{
  "attn_scale": 0.177,
  "optimizer": "muon_variant",
  "schedule": "cos",
  "batch_tokens": [16384, 32768]
}
Each number is 128 + 32 x the weight over the matrix's rms, rounded and kept within 0 to 255. Layers, rows and columns count from 0.

# layer 6 attention query, 192x192, rms 0.0882, rows 93-113, columns 0-63
[[101 183 105 140 134  93 122 109 139  87 128 173  98 127 137  67 174 134 118 153  96 136 120 110 104 160 124 142 121 130 107 101 109 150  97 103 127 152 151  85 167 100 120 157 116 168 163  96 127 147 131 155 114 120 180 144 148 255 145 104 105 140 167 182]
 [170  78 119  91 169 111 114 134 104 108 151 139  91 152  95 176 166 109 126 135 110  75 129 156 110 161  92  93 103 111 116 131 162 152  96 128 147 136 118 124 162 164 186 138 159  41 141 147 141  97 141  78 151 167 187 131 137 109 143 128 161 130 147  49]
 [131 173 120 119 129  75 141  95  94 153  93 116  82 146 120  64 172 157  93 157 143 107 115 104 182 117  90 165  95  62  98 130  73 133 160 111  86 139  50 150 149 189 220 137 139 135  62 131 178 141 107 134  98  83 114 183 111 156 117 174 113 121 165 156]
 [ 98 100 117 120 117 136 122 127 137 128 188  91 103 142 113 169 136 144 138 136 163 126 176 111 195 116  62 115 125 134 149  93 116 135 133 146 115 120 112  68  59 151 158  58 168 132 136 142 150 115 132 100 149 103 106 104 102 103 106 106  86 125 168 184]
 [179  90  94 156 131 101 170 109 126 150 142 180 172 104 112  96  90 138 133 132 116 130 117 125 150 132 169 121 133 158 104 146 140 106 114  89 133 102 127 112 104 121 113 180  55 135 149 122 140 157 117 121  99 138 182 149 191 105 162 145 122 136 126 111]
 [139 151  63 109 123  95 120 115 155  51 140  82  88  76 211 144 152  86 105 177 117 125 163 138 146  78  74 139  79 101 113 178  16  58 167 160 158 157 132 122 138  94 122 136 170  69  98  88 146 164 135 174 147 118  90 143 128 156 127 136 166 135 160 166]
 [187  84 138 153 128 109  80 146 158 162 144  66 137 106 132 133 188 101 162 114 118 106 162 153 136  88 148 132 152 200 177 134 133 130 117 179 167 142 107 144 135 177 114 150  94 106  95  87 160 181  68  93 138 140 149 136 149 107  84 111 132  78 151 180]
 [159 113 102  97 122 119 120 137 106 118 175 110 175 132 159 104 122  31 166  90 150  93 134 150 107 101  83  77  97  95 120 105 141 134 107 175 102 170  85 116 146 181  97 109 111 117 129  88  91 161 130 140  67 132 124 168 104 152 107 131 118 117 116 126]
 [140  91 118 112 104 101  81 135 181 116 130 116 125  87 182  74 130  66 165 135 157 189 181 162  83 122 152 147  84 177 143 126  94 139 121 152 114 138 151 113 153 121 124 109 116 115 105 145 168 176 117  88 155 126 114 145 172  92 128 106 208  70  97 165]
 [146 160 184 110 128 152 135 144  66 140 100 161 168 172 110  47 100 165  95 163 138 140 131 172  82  79 111 120 134 138 145 118 151 182 158 165 105 113 178 162 154 163 140 154  94 149 120  93 154  91 102  91 139  54  89 140  96 100 150 127 130  84 124 108]
 [153 116 164 154 151  72 144 191 200 132 169  97 136  95 106 120 149 132 117 111 146 123 144 133  71 102 170 189 109 122 161 185  97 112 149 148 152 121 152  72 107 149 155 168 176 170  98 132 147  34 100 130 174 154 111 103 116 122 160 125 140 113 113 130]
 [120 140 108 119 159 106 123  94 153 144 173  77  99 137 236 101 152  92 133 160  90 166 132 162 107  98 141 135  84 147 104 146 127  77 142 181 101 171  91 117 113 164 141 136 115  97  82  89 129 124 136 167 121 133 124  98 111 133  92 155 152 125 129 149]
 [170  98 113 128 117 101 132 140 139 127 122 107  63 132 141 160 160 106 116 156 107 115 113 181  85  88 163 152 153  64 140 183  93 137 149 137 138 125 142 116 108 134 223 166 120 118  72 152 166 137 131 142 173 172 135  94 104 121 163  86 190 170 151 128]
 [ 84 177  96 182 119 139 167  85 113 117 147 134 121 104 171 100 109 142 128 152 169 114 147  76  93 132 115 110 120  72 123 150 158 106  92  97 157 113 136 104 117  81  95  85 132 130  62  32 122  50 112 115  94 179  94  67 128 124 148 132 175 142 132 143]
 [123 110 158 134  96 124 112 152  89 111 136 114  76 156 122 153  96 118 176  59 179  97  75 157  94  95 187  99 171  95 130 150 176 110 169 103 118  80 119 129 118  44 119 164 145 133 186 103 191 136 151 137  64 148 135 113  82 131 123 138  96 139  83  57]
 [ 74 114 139 158  98  74 182 104 116  95 130 132 102  34  45 193  70 124 180 195 120 206 133  92 160 172 151  79 148 147  67  77  88 159 141 110 156 155  39 120 109  99 182 123 120 138  95 125 153 107 107  94 125  96 109  77 106 103 145 162 165 125  91 136]
 [163 185 137 143  83  67 125  81 115 186 152 133 147 147 133 107  81 116 137 180 149  85 130  66 134 200 108 118 111 123 111 132 159 170 107  43 119  91 137 157 133 152 155 164 145  97  89 145 135 132  81 170  89 145 155  97 110 162 169 110 122  80 114  95]
 [141 108 147 151  91 128 135 147 153 130 156 171 212 137  70 128 156  94  53 146 132 133 171 118 127 112 139 106 111 143 158  87 112 104  84 130 140 154 128 147 136 128 135 113 119 118 166 109 104 166 173 120 166 182 122  81 120 153 149 184  85 152  74  88]
 [100 126  92 145 104  95 101 125 108 113 140 166  63  55 180 127  97 141 128 122  97 104 128 156 151 161  80 112 148 145 145 116 134 134 152 208  66 122  83 112 179 116 136 116 131 137 154 135  95 172  96 131 188 148 154 135 177 152 141 117 155  55  96 145]
 [173 149 153 194 139 138 140  87  98  82 155  97 131 102 141  81 107 112 128 129 114  86 163 160 122 166  67 126  82 108 145 121 201 158 125 196 103 132 158 193 135 130 129 101 110  98 104 147 162 174  76 122 128  70 149 124 134 116  96 149 119 201 120 149]
 [142 124 128 102 180 156 157  85 146 119 150  83  66  85  89 120 133 139 140 117  54 103  61 116 225 181 125 140 159 133  91 154 120 114 102 121 111  65 108 166 105 113 211 154  60 148 172 105 113  95  71 117 142 154 111 140 169 136 167 103 145 191 127  91]]
# layer 6 attention key, 192x192, rms 0.0869, rows 93-112, columns 0-63
[[146 121 100 132 123 124 176 160 106  91 170 152 130 120 155 166  76 135  99 112 108 106 155 186  86 114 133 122  92  82  66 132 143 140 113 177 162 154 109 170 131 140  55 145 110 182  96 175  56 154 166 102  94 148  70  84 111 142 107 177 177  67 128 180]
 [110 111  81 162 121 105 174 161 111 161 182  79 126 119 134 163 129  81 159 109 136 112 137  98 114  68 149 118 155 182 141 112 129 135  76 161 146 151  90 115 155 123  96  90 120  74 155 117 143  81 116 105 135 130 146 143 138 214 119 210 131 148  93  86]
 [165 133 144 118 145 171 117  85  72  89 161 125 103 118 113 114 170 152  75  52  98  92 134 140 100 145 125 123 172 151  76 141 198 185  89 114 143 151 122 106 153 113 155 109 110 152 163 115  89 108 161 158 117 122  93 157 107 120 153 139 104 147 123 116]
 [126 167 145 133 162 139 128 175 146 130 163 109  73 114 119  90  99 134  90 155  75 109  76  93 140 165 120  78 148 129  72  97 128 130 102 151 119 197 177 156 183 173 122 144  82 144 156 138 133  94 153 129  99 205 107  93 101 133  97  97 128 151  91 113]
 [134 116 158 117 125 153 189 110 153 170 115 146  55 150 115 108 137 104 141 107 133 141 137 166 100 148 162 148 128 100 157  90 154  98 118 152 122 129 148 155 143  96 140 173 123 160 104 177 106 125 138 107 147 112  75 136 136 121 114 108  94 128 142  63]
 [126 182 178 162 129 173 115 173  96 116 159 123 104 150 105 177 107 182 109 114 220 135 112  84 134 147 127  91  86  98  96  63 150 125 103 124 104 142 112 204 115 157 119 136 106 161 153 134 146 164  86 102 107 121 112 129  91  67  87 125 108 116 102 132]
 [ 73 166 162 128 163 118 151 134 186  90  80 112 133 188  74 128 120 131 126 100 162 138 139 135 114 179 153 183 189  93  88  59  91 128 129 114 179 116 119 169 160 130 129 114 132  94 157 112 154 175 146 103 134 155 188 108 128 130 160 186 163 184 109 167]
 [114  90 145 104 148 152 117 149 186 142 115 119 142 131 147 150 119 162 139  84 160 106 151  87 173 133 116 137 105 138 170 148 109 137  99 132 103 173 139 160 172  94 200 107 157  99 115 165 118  79  99  69 118 198  92 143 126 130 131 128 123 106  97 143]
 [140 133 128  99 149 106 136  93 127  98 129 122 178 140 136 128 204 119 113 146 106 102 124 149  89  72 105 137 123 160 143  83 165  60 146 119 133  90  91 188 104 164 117 161 146 139 100  88 153 108 111 111 120 131 119 136 138 103  77 108 108 126 153  85]
 [198 114 140  93  71  67  96 124  91  97  53 174 159 110 116 135 117 141  71 154  90 125 129  96 121 125 118 118 166 159 118 151  88 112 189 126 117  91 116 135 126 109  81 114 129 127  86 164 171 155 170 194  84 161 196 175 184 110 135  49 115 121 118 160]
 [ 91  96 111 115 112 125 148 138 113 126 140 123 123 140  92 104  83  79 145 121 135 102  98 143 108  96 129 138  94 155 140 128 211  68 140 127  99 173 112 151 115 116 178 116 146 119 145  92 163 104 110  64 112 150 118 154 115  81  76 109 152 153 130 184]
 [132 129 157 142  71 111  95 101 130 128  90 144 153 145 114  49 162 106 118 178  85  99 118 161 101  69 138 194 147 125 169 142 222  67 156 178 135 151 138 127  91 168 128 176 124 161 122 101 158 167 116 141 119 123 166 101 124 139 110  74 118 106 144 164]
 [142 117 191  93 117 126  94 179 162 117  85 117 170 101 140 131  99 143  71 176 154 154 139 127 159 132 147 106 146 114 104 138 156 119 127 171  82 103 185 138 129 158 143  72 107 127 143 177 174 114 117 154 116  97 129 126 124 156 125  65  97 135 115 146]
 [ 82 114 189  90 138 147 123 116 179 195 112 106 109 161 114 120 116 126 146  77 153 122  76 182 143 107 101 166  78 175 102 167  53  87  70 123  81 145 154 129 149 167  84 127 143 143 145 107 107  93 166  83 101  20 137 113  30 153 178 121 124 160 147 108]
 [128  86 155 133 138  99  95 163 185 162 119 141 134  80  89 115 156  99 105 135 173 119  52 118 113 163 166 110 126  24 124 179 122 116  90 117 164 173 138 126 153 155 152 216  97 143 144  94  79 164 162 161  92 158 160 168 115 148 129 113 150 101 127 147]
 [146 130  72 144 118  93 116  95 136 124 107 161 101 125 127  50 167 118 147 158 141  74 137 176 137 162 123  78 138 111 100 111 134  97 114 115 169 120  89 174 129  99 141 143 160 159  64 103 182 120 157 125  85 132 139 123 138 140 125 181 165 139 109 130]
 [184  87 122 128 103  91 125  93 100 147 108 147 124  87 139 148 178 133 147 128 142  89  80 143 170 155 136 144 130 156 160 152 168 138 145 142  98 118  97 104 152 123 162  90 163  75  86 102  90 136 109 126 108 117 157 154 142 190 150 151 133  83  91 124]
 [ 77 103  76 151 121 123 124 193 118 118 147 135 152 199 125 140 111  88 118 157 113  75 155 142 123 105  95 140 134 130 132 152 153  61 112 187 126 131  97  97 146 180 120 114 137 180 174 111 139  67 159 181 111 157 115 152  97  91 134 201  77 118 161 144]
 [142 143 169  83  78 127 100 136 183  68 145 105 103 162 152 122 146 162 140 112 156 157 188 131 124  89  90 105 161 147 147 112  84 132 110 122 131 192 119 162 108 141 150 131 132 151 153 161  88 130 106 173 150 133 183  96 114 224 115 137 123 109 115 167]
 [134 145  78 174 108 151 119 146 145 111 100 153 160 142 139 211 128 102 147 113 162 110 115 117 125 105 132  96  24 108 169 113 180  97 135 112 116  79 153 172 110  66 177 128 110 157 112 114 204 166 138 131 165 113 116 101  95 108 112 136  91 172 142  72]]
# layer 6 attention value, 192x192, rms 0.0881, rows 64-95, columns 0-63
[[ 90 144  64 132 161 162 199 141 157 124 146  63 150  99 105 103 149 126 146  59 126 109 163 132 149  75 130 152  74 159 123 133 151 108 109 112 147 125 125 161 127 125 167 212 163  80 158 163 123 102 190 112 119 158 172 170 139 134  68 119 109  92 144  91]
 [165 112 126  36 138 143 135  83 148 140 168 175 181 114 159 138 185 226  94  97 116 166 104 130 131 170 131 161 120 149 115 150 179  82  94  79 121 162 135 179 106 118 131 149 119 122 161 138 107 166 134 166 113 123 117  82 144 217 188 179 129 139 135 162]
 [138  99 173 171 171 133 149 150 196 117  84 143 105 114 149 143  99 132 147 159 115 200 113 148  91 108 124  99 118  71 146 126 107 125  98 107 151 102 152 133 127 183 149 118 101 120 190 161  85 131 137  92 123 108 168 105 127 159 202 108 139  98 133 163]
 [121 149 107 106 115 191 171 138  80 180 164 113 198 104 171 104 165  92 109 108 131 101 109 143 142 149 144  61 113 106  68  92 113 135 111 132  89 188 135 135 126 102  85  94  87 168 145 220 164  88 137 130  77 130 128 140 103 105 126 166 121 135 107 127]
 [122 118 111 123 121 122 156 134 106 152 176 105 114 169 145  81 114  48 167 153 138  96  95 122 148 137  87  62  97 167 124 100 140  32 129 135 147 161 135 176 147 158 141  97 181 141  66 131 154 105 145 156 102 109 113 106 133 181 106 138 118  90 139 112]
 [102 112 123 106 158 151 129 132  67 140 179 206 149 143 137 139 112 109 139 111 140 110 203 121 145 115 131 105 127 160  87 183 181 112 101 154 178 115 138 125 137  74 126 132 154 100 145 171 130 122 138  81 130 128  83 139 108  93 161 120 170 139 184 157]
 [164 123  80 125 124 155 130 124 154 176 118 137 138 107  90 175 154 156 102 186 170 215 155 125 141 153 146 120 162 118 123  95 112 121 106 182 136 172  84 102  60 148 139 137  17 144  86 159 143 139 148 125 150 158 172 148  91  98  94 132 100  56 105 141]
 [152 156 137 160 145 188 113  83  74 114 120  92  98 143 135 175 174  32 129 111  97 162 101 133 145 108 121 140  69 127 178 163 119 162 107 146 102 136 139 147 124 126  91 133 126 106 110 187 176  85  93 109  77 146 191 130  80 149 160 162 128 134 111 144]
 [151  95 140  98  95 149  96 150 158 199  76 121 212 110 125 145 118  66  96 164 133 180 155 104 118  63 101  61 157 185 147 128 125 109 139 111 177 153 145 104  89 116 120  94 116 180  89 168 104 127 110 147  87  89  56 136  88 152 114 160  82  70 154 171]
 [ 88 131 131 123 171  90 143 175 132 128 150 133 142 130 109 121 160  99 156 113  67 130 145 134 134 115 138 134 134 205 127 107 156 135  95 177 171 110 174 111 148 119 140 148 111 109  99 146 141 156 129 134 112 110 163 142 123  91  90 122 171  95 165 109]
 [186 129 107 134 100  70 109 150 119  85 125 189  81 110 104 168 151 166 137  99  36  81 135 130 117 132 144 127 123 153 122 132 160 170 115 125 162 134 112 158  92 122  86  74  52 153  93 119  77 106  99 164  91 140 113 162 149 119  82 135 158 125 134 177]
 [138 149 117 177 112 135 135 153 137 131 158 160 131  98 125 152  86  84 124 117  89 140  84 188  89 134 110 148 150 111 110 147 226 183 196  61 117 135 165  68  95 128 111 174  93 140 169 131 117 135 193 142 110 139 159 111 119 140  83 119 100 155 118 133]
 [144  98 108 115 115 115 143  88 113 151 106 146  86  93 164 140  93 119  67 163 133 108  84 183 176 110 122 119 135 115 141 102 198 102 103 139  98 110  75 134  96 135 102 121 118 130 115 147 107 163 181 157 143 127 141 147  85 117 164 120 153 182 121 131]
 [132 158 120 126 112 156 148 119 115 171 181 134 151 116 122 102 106  86 162 133 131 142 173 105 123 129 181 122  96 128 134 119 112  85 149 110 122 111 102 162  95 125 177 118 140 161 147 202 122 136 134 165 148  83 119  69  98 103 154 118 100 164 159 160]
 [116 154 148  90 122  90 137 163 167 139 142 186 112 141 143 122 115  45 154 192 103 146 138 109 109 145 127 153 118 104  71 147 113 146 155 121 131 137 126 128 136 133  94 114 111 137 136  91 162 177 110 185 103 114  70 149 140 175 111 141 102  85 176 192]
 [120 168 132 128 149 144  70 122 172  82 166 104 132  88 125 174 100 140 114 128  55  99 135 172 116 137 125 110 168 118 133 100 118 158 132 133 194  82 206  96  94  96 162 118  94 118 114  74 167  45 177 131 115 156 106  81 126 118 172 151 122 116 148 113]
 [123 141 118 122 149 192  95 109 149 146 142 106 108  63 103  97 104 179  90 109 148 194 128  81 104 109 102 133 125 147 160 114  87 124 162 110 139 150 134 146 146 110 138 180  62 106 111 110 122 100 126 115 112 102  88 149  95 165 123 126 171 170  89 165]
 [180 123 125 151 122 157 170 128 165  71 101 112  92 171 112 107 122 166 161 147 133 157 122  89 141 191 151  90 115 180 138 115 184 128  75  91 137 160 181 100 117 143 122 125 149  67 115 107 112 127  77 115 103 140 126 138  41  77 138 134 147  71 106 121]
 [180 142 178 123 181 144 188 105 126 112 172 144 118 113 143 168  67 170 132 110 184 131 161 101  75 129  92 117 121 114 108 218 113  77 120 108 116 173 144 119 127 153 119 158 120 106 145 139 113 146 148 202 121  88 165 122 159 113 100 110 135 106 104 127]
 [188 133  60 153 143 112 100  92 117  44 164 126 156 160 112 133  83  95 109 171 126 117 106  89 130 184 151  93 104  99 104 121 167 117  91 111 113  93 142 137 100 132 133 183 125  81 132 123  86 148 136 138 131 123 134 115 172 123 114  82 149 160  54 167]
 [100 116 122  89  83 112 108 176 137 178 149 200 111 125 108 188 142  92 152 167 156 111  75 158 151 114 159 144 133 149  74 125  80 134  78 209 116 139 167  91 143 172 153 112 155  70 221 112 101 168 142 142 119  91 173 176 151 181 140 101 135 113 102 133]
 [144 130 148 104  80 177 129 137 122 124 142 173  53 135 142 130 174 148 110  84 136 148 140 144 148 151 108 116 127 115 106  77 162 126 166 163 128 147 141 119 118 170  77  93  87  98 116 141 149 127 110 165 110 109  85 205 144  95 103 122 154 109 136 141]
 [115 141 103 154  98 159 126 120 146 179 140 141 173 153 102 129  76 131 160 163 172 108 125 192 149 118 184 150 131 166 171  29 118 128  66 146 132 173 169 103 118 157 143 138 161 154 103 178 170 105 133 138 123 162 148 120 174 119 126 155 117 180 112 167]
 [134 121 115 143  70 112 100  59 106  95 149  89 127 102 160 176 131 101 137 149 102 131 137 122 158  98 172 145 120 154 160 150 130 154 139 120 131 129 111 137 116 131 143 110 197 103 128 145 135 194 112 171 163 109 159 161 150 143 119 143 102  84 113 117]
 [107 124 149  77 121 116 127  80 122 111 125 148 110  93 125 101 149 115 130 120 135 182 100 105 158 142  99 238 153  90 183 137 152 168 144 139 134 121 101 167 147 138 121 122 168 119  48 121 164  82 119 121 150  99 136 175  40 136 190 159 113  65 113 164]
 [ 84 130 145 145  93 160 140 110 123 222 145  74 134 120 110 155 108 164 154 129 121 138  98 126 121 155 175 173 110 158 110 159 126 135 104 162 159 146  91 120 142 118 144 160 114 103 121 166 122  98 144 115 108 177 110 126 125 100 151 159 155 145  73  85]
 [138 169  74 189  69 111 185 125 112 135 136 132 134 152  98 149 136  98 140 189  98 161 104 101 102 199 151  89  60 146  91 163 120  64 170 137  99 120  94 146 161 153  49 175 182 132 123 146  82 135 133 128 178 144 107 102  86 117 160 150 132  90 137  75]
 [126 135  97  93  91 126 139 125 116 151 151 112 111 230 144 168 142 146 161  96 109 175 154 128  99 135  94  95 107  59  92 115 118 127 179 115 129 142 143 143  75  92  99 175  64 111 131 121 134 181 164 148 123 158 234 125 123 118 133 171 166 154 123 122]
 [110 165 150 158 107 140 108  52 151  94 132 125 128 129 107 144  80 125 107 103 106 168 163 154 142 115 151  94  94 101 146 135 152 112 125 116 137 208 132 100  99 116 153 164 185 125 133 163 136 102 101 138 129 110 137  54  88 148 166 131 132 120 130 186]
 [183 101 108 146 134 137 128 150  77 122 106 141 187 159  80 133  94  74 153 148 111 152 106 134 144  83 166  99 190 163 148 158 135 129 127 114 144 137 152 155  78  94 120 134 127 148  86 127 109 110 138 159 134 128 118  63 181 101 168 117 131 184 125 126]
 [ 67 149  92 132  58 119 141 122 147 112 171 155 105 123 182 156 131 106 132 114  98 134 112 148  95 127 164 136  88 131 147 119 154 132  67 144 132 112 101 141 154 114 160 133 172 148 126 121  81 137 113  80 127  94  97  92 105  79 112 182 115  56 113 128]
 [117 143 144 115 132 199 132 120  94 160 102 152 141 185 113 180 100 137  77 147 150 107 113  61  89 136 168  96 175 173  96 132 181 107  71  91 111 117 124 146  95  99 166  93  98 170 149 189 101 126 147  91 123 134 187 145 117 158 115 141 116 104  82  65]]
# layer 6 attention output (transposed), 192x192, rms 0.212, rows 64-95, columns 0-63
[[141 154 192 125  33 235 128 145 163 143 156 130 121 124 109 159 146 127 132 111 122  93 110 137 104  63 138  66 141 105  90  99 109 166 107 107 100  89 179 110  24  74 107 172 180 135  89  89 168 151  88 108 108 124 139 113  93 142  98 146 157 129 102 168]
 [160 149 134 154 114 131 118 134 126 136 155 148 146 152  74 147 192 118 101  76  92  77 119 121 123 131 123  83 150  86 107  88 102  95 110 160  87 131 110  77 157  48 135 152 139 128 153 155 108 143 153 119 115 188 159 136 100 128  85 162 131 129 178  75]
 [ 86 156 117  53  94 139  93 141  90 124 134  71 142 176 129  74 118 172 145 135 163  99 108 126  93 133 145 114 135 111 115  95  69 193 102  96 135 115 104 207 133 107 126 143  86 134 126 156 132  93  93 116 112 137  30 157 101 154  72 144 132 159 138 145]
 [125 137 143 136 186 115  78 134 118 118 101 148  91 107 104 129 110 145 107 115 153  73 113 179 127  96  78 129 101  99 131 157 149 154  70 125  87 108  81 123  88 101 104 179 172 123  92  86 128  73 127 135 118  98 175 168 209 129 118 140 143  95 114 113]
 [123  72  80 125 130 116 144 138 152  67 192 163 155  91  92  84 128 153 139 145 102  96 108 165  98  90 139 145 122  96 131 141 175 173 156  83 128 108 132 138 108 114 104  81 154 157  84 153 100 129  87  90 141 155  55 192 206  91 141 122 191 103 170 134]
 [144 127 153 170  51 127 155 164  99 122 131 108  69  93 104 135  89 139 153 188 134 127 174 172 173 145 140 157 170  83 219 149 141 103 181 149 150 110 100 142 186  56 118  70  78 191  97  58 132  95  85  79 170 111 105 127 147 132 190 119 130 119 100 137]
 [ 98 150 120 120  94 109 146 198 126 185 101 108 154 133 160 179  96 140  85 135 142 133 158  76  72 141  88 115 116 102 170  98  89 109 142 135 117 162  99 129 154 135 106 141 178 144 114  72 165 175 150 126 188 130 100 141 123 133  97 129 164 139 130 103]
 [ 76 117 163  94 135  53 136 114 162  66  58 115  88 143 179  91 117 164 109 131 118 156  88 189 116 134  85 124  67 160 129 129 133 208 156 146 128 138 153  92 153  95  77 119 143 115 134 111 136 125 158 168 141  50 136 135 175 133 127 106 115 114 121 138]
 [111 126 140 135 141 151 167 177 104 133 157 159 115 107  64 192 107 179 132 118 159 117  89 115 133 144  86 151 109 143 121 113 138  73 111  88  92 139 103 125 112 189 156 127 154 147 112  92 116 121 166 128 124 155 145 127 171 134 109 179 159  98 153  63]
 [167 108 181  93 118 143 139 106 102 107 128 124 115  93 138 142 146 185 113 181 104 167 127 162 148 159 111 104 127 167 183  50 112 120 150  64 145  92 138  99 155 116 185 120 128 118 135 130  90 187 106 137 113 188 125 121 127 153 128 103  97  93 171 165]
 [188 174 132 121 141 126 125 170 107  82 170  71 189 163 133  42  81 178 151 101  99  98 150  93 103 164 176 123 149 153 114  44  91 130 143 139 153 145 126 101 128 176 131  76 123 168 131 166 207 161 120 168 175  86 119 130 160 141 119 158  72 143 157 113]
 [156 133 110 122  78 197 149 156  96 117 154 124 101  97 162 155 145 132 121 110 106 148  95  89 125 162 103 152 156 151 166 118 102  67 150 170 162 134 104 146 114 128 138  88 103 124 134 158 126 152  95 116 127 121 114  90 144 116 109 115 130 121 185  98]
 [136 142 104 139 155 110 144 120 134 130 162 170 122 138 148 117 125 113 160  61  95  81 109 128 112 152  80  75 127  73 167  71  85 117 167 164 168 114  97 112 145 171 113 104 131 118 114  88  82 102 100 110 136 121  92 147  45  90 136 146 165 105 129 109]
 [ 81 128 166 147 129 149 118 163  70 101 106 118  79  91  88 113 135 125 104 157 145 165 125 123 146 157 148  91 114 160 107 142 168 140 138  80 169 146 120 194 111 111 120 104 113 151 104 133 121 136 131 124 155 163 128  96 137  84 123 160 125  96 111 112]
 [157 125 143 118 168 125  75 120 147 124 177 110 177 154  98 156 129 144 139 147 123 152 206 141 139  92 157  72 152 108 143 103 131 133 172 152 131 137 131 144 126 163 163  94 140  82 128 111  90 100 122 206 150 154 123 161 140 122  65  85 162 181  92 106]
 [128 101  98 135 149 134 161 107 147 174 113 183 111 197 121  99 106 117 170 133 118 136 139  67 127 129 207 139 149 114  68 104 111 132 124 137 115 150 111 181  73 132 129 160 129 151 165 125 144 125 131  94 111 194 149 172 168  88  82  34 140 103 187 104]
 [150 109 185 128 112 147 113 134 117 111 149 109 117 126  75 158 113 134 131 151 127 178 104 106 120 101 129 170 104 131 119 160 126  80 129 169  71 158  99 127 121 173 149  79 124  99 133 120 106 174 191 155 159 143 128 152 121 128  97 127 156 127 181  74]
 [ 87 145 113 139 112 107 196 178  97 133 144 109 157 116 121 101 131 163  79 115 144 135  57 177 160 112  55 115  96  83 160  85  89 183  90 119 138 138  73  97 131 172 138 166 120 108 134 127 236 120 143 161  83 103  94  54  65 151 157 146  72 179  70 118]
 [150 158  98 185 114  61 109 130 118  86 113 100 208 149 131 136 184 164 149 149 137 135  78  91 165 116 137 124 140 104 127  64 142  88 102  98  91 149 136  42 156 124 164  83 145 182 111 126 158 105 140  84 116 100 103 163 168 141 100  88 141 146 108 118]
 [127 164  85 113 185 126  78 115 161 123 145 108  97 120 134 138 181 117 128 176 131 160 127  98 116  58 127 114 148 137 191 143 157 195 167 163 139 117  90 116 187 120 132 102 106 106  93 104 169 131 205  72 134 138 140 106 138 142 109 148 157 104  80 141]
 [165 120  88 106 153 171 131 101 105  94 128 124 145 118 117 116 108 146 139  76 184 153 107 186 179 147 161 101 140 120 179 111 122 159 128  94 101 201 103 165 150 134 186 126 117  99 162 161 110 140 117 195  96 115  86 167 124 223 120 130 193 128 138 165]
 [175 112 142 102  66 119  85 169 136 159 143  91  93  55 111  97 108 176 151 141 161 171 200 138 159 155 163 198 159 143 171 137  99 146  87 123 193 126 115 127 141 148 139 167 130 137 125  87 123 152 115 129 144  88  90 120 117 194 169 137 171 116 130 135]
 [ 83 125 152 155 164 155 205 145  86 138 173 120  26  87  99 132 118 158 105 124 137 164 194 100 143 103 122 117 129  99 181 109 122 151 141  98 128  98 109 127 174 117  99 148 107 175 110  86  75 140  89  84 102 150 204  78 133 137 197 140 119 154 157 171]
 [ 53 147 187 127 103 115 120 161 126 145 143 116  97 123 120 175 174 108 133 162 117 113 171  96 172 109 183 124 163  97 135  73 146 157 153  92 157 150  79 161 144 127  61 219 173 122 133 142 111 105 135 133 139 139 136 136 161 135 176 122 119 125 131  83]
 [145 170 128 109 134 106 129 176 157 124 102 137 110 108 127  60 122 132  84 139  65 145 180 148  81  86 135 131 158 164  90  87 102 135  86 183  97 135 137  64  82 113 125 159 144 130  73 146 108 161 130 140 119 106 160 181 167 219 163  97 129 112 177  99]
 [125  95 134 144 124 123 181 122  99 160 118 109  91  99 166 138 106 152  98 130 169 135 133 128 177 144 129 106 118 128 141  98 144 111 152  88 140 145  90 168 135 124  84 159 134  82 101 107 121 177 107 148 174 161 170 119  83 176 130 150 116 137  87 145]
 [ 79  84 110 128  67 211 139  89  96 130 144 153  97 121 155 164 122 137 128 117 104 103 157 155 123  61 118 144 133  73 159 127 157 145 183  65 139 136  90 173  90  94 148  67 137 165 101 101 121 165 196 170 164 205  95  98 162 145 119 108 153 146 118 137]
 [132  68 153  91 140 167 155 161  82  94  76  97 154 145 127 164  54 102 131 170 143 145 152 129 131 201  52 117 114 166 123 141 113 122 167 113 109 138 109 162 166 121 156 155 133  89 192 115 158 161 106  82 114 127 119 141 100  66 132 131  70 137 149 136]
 [133 190 172 111 137 109 108 105 167 137  98 138  99 192  92  85 127 153 121 173 117 170 139  81 127  91 116 118 103 162 128 177  82 136 201 106 141  85 120 113 111 125 134 171 134  71  95 115 206 123 127 152 182 119  96 143 123  69 179 107 160 170 143 122]
 [109 155 123  95  92 121 178 133 110 114 133 130 105 135 111 111 160 157 164  78 114 129 116 129 109 130  92 126  52  76 173 123 165  91 123 149 118 160 141 158 161 115 120 142  95 122 135 134 145  70 151 100 119 130 146 144 194  76  97 116 110 131 151 116]
 [109 193 185 136 139 105  94 151  86  74 160 121  81  88  61 169  89 162 123 155 134 144 103 131 148 117 157 130  75 139 115 128 109 112 180 124 137 176  95 105  92 105 100  79 151 123 171 150 138 102 150 100 152 127 144 156 156 140 159 148 114 124 122 170]
 [144 126 140 152 157 139 107 106 144 134 140 109 168 110 137 103 139 171 163 146 168 152  98 148 144 154 111 197  87  78 183 131 110 175 160  64 154 106  58  63 164 120 127 140 110  88 159  87 144 119 122  85 146 132 186 132 149 121 122 131 146 191 172 105]]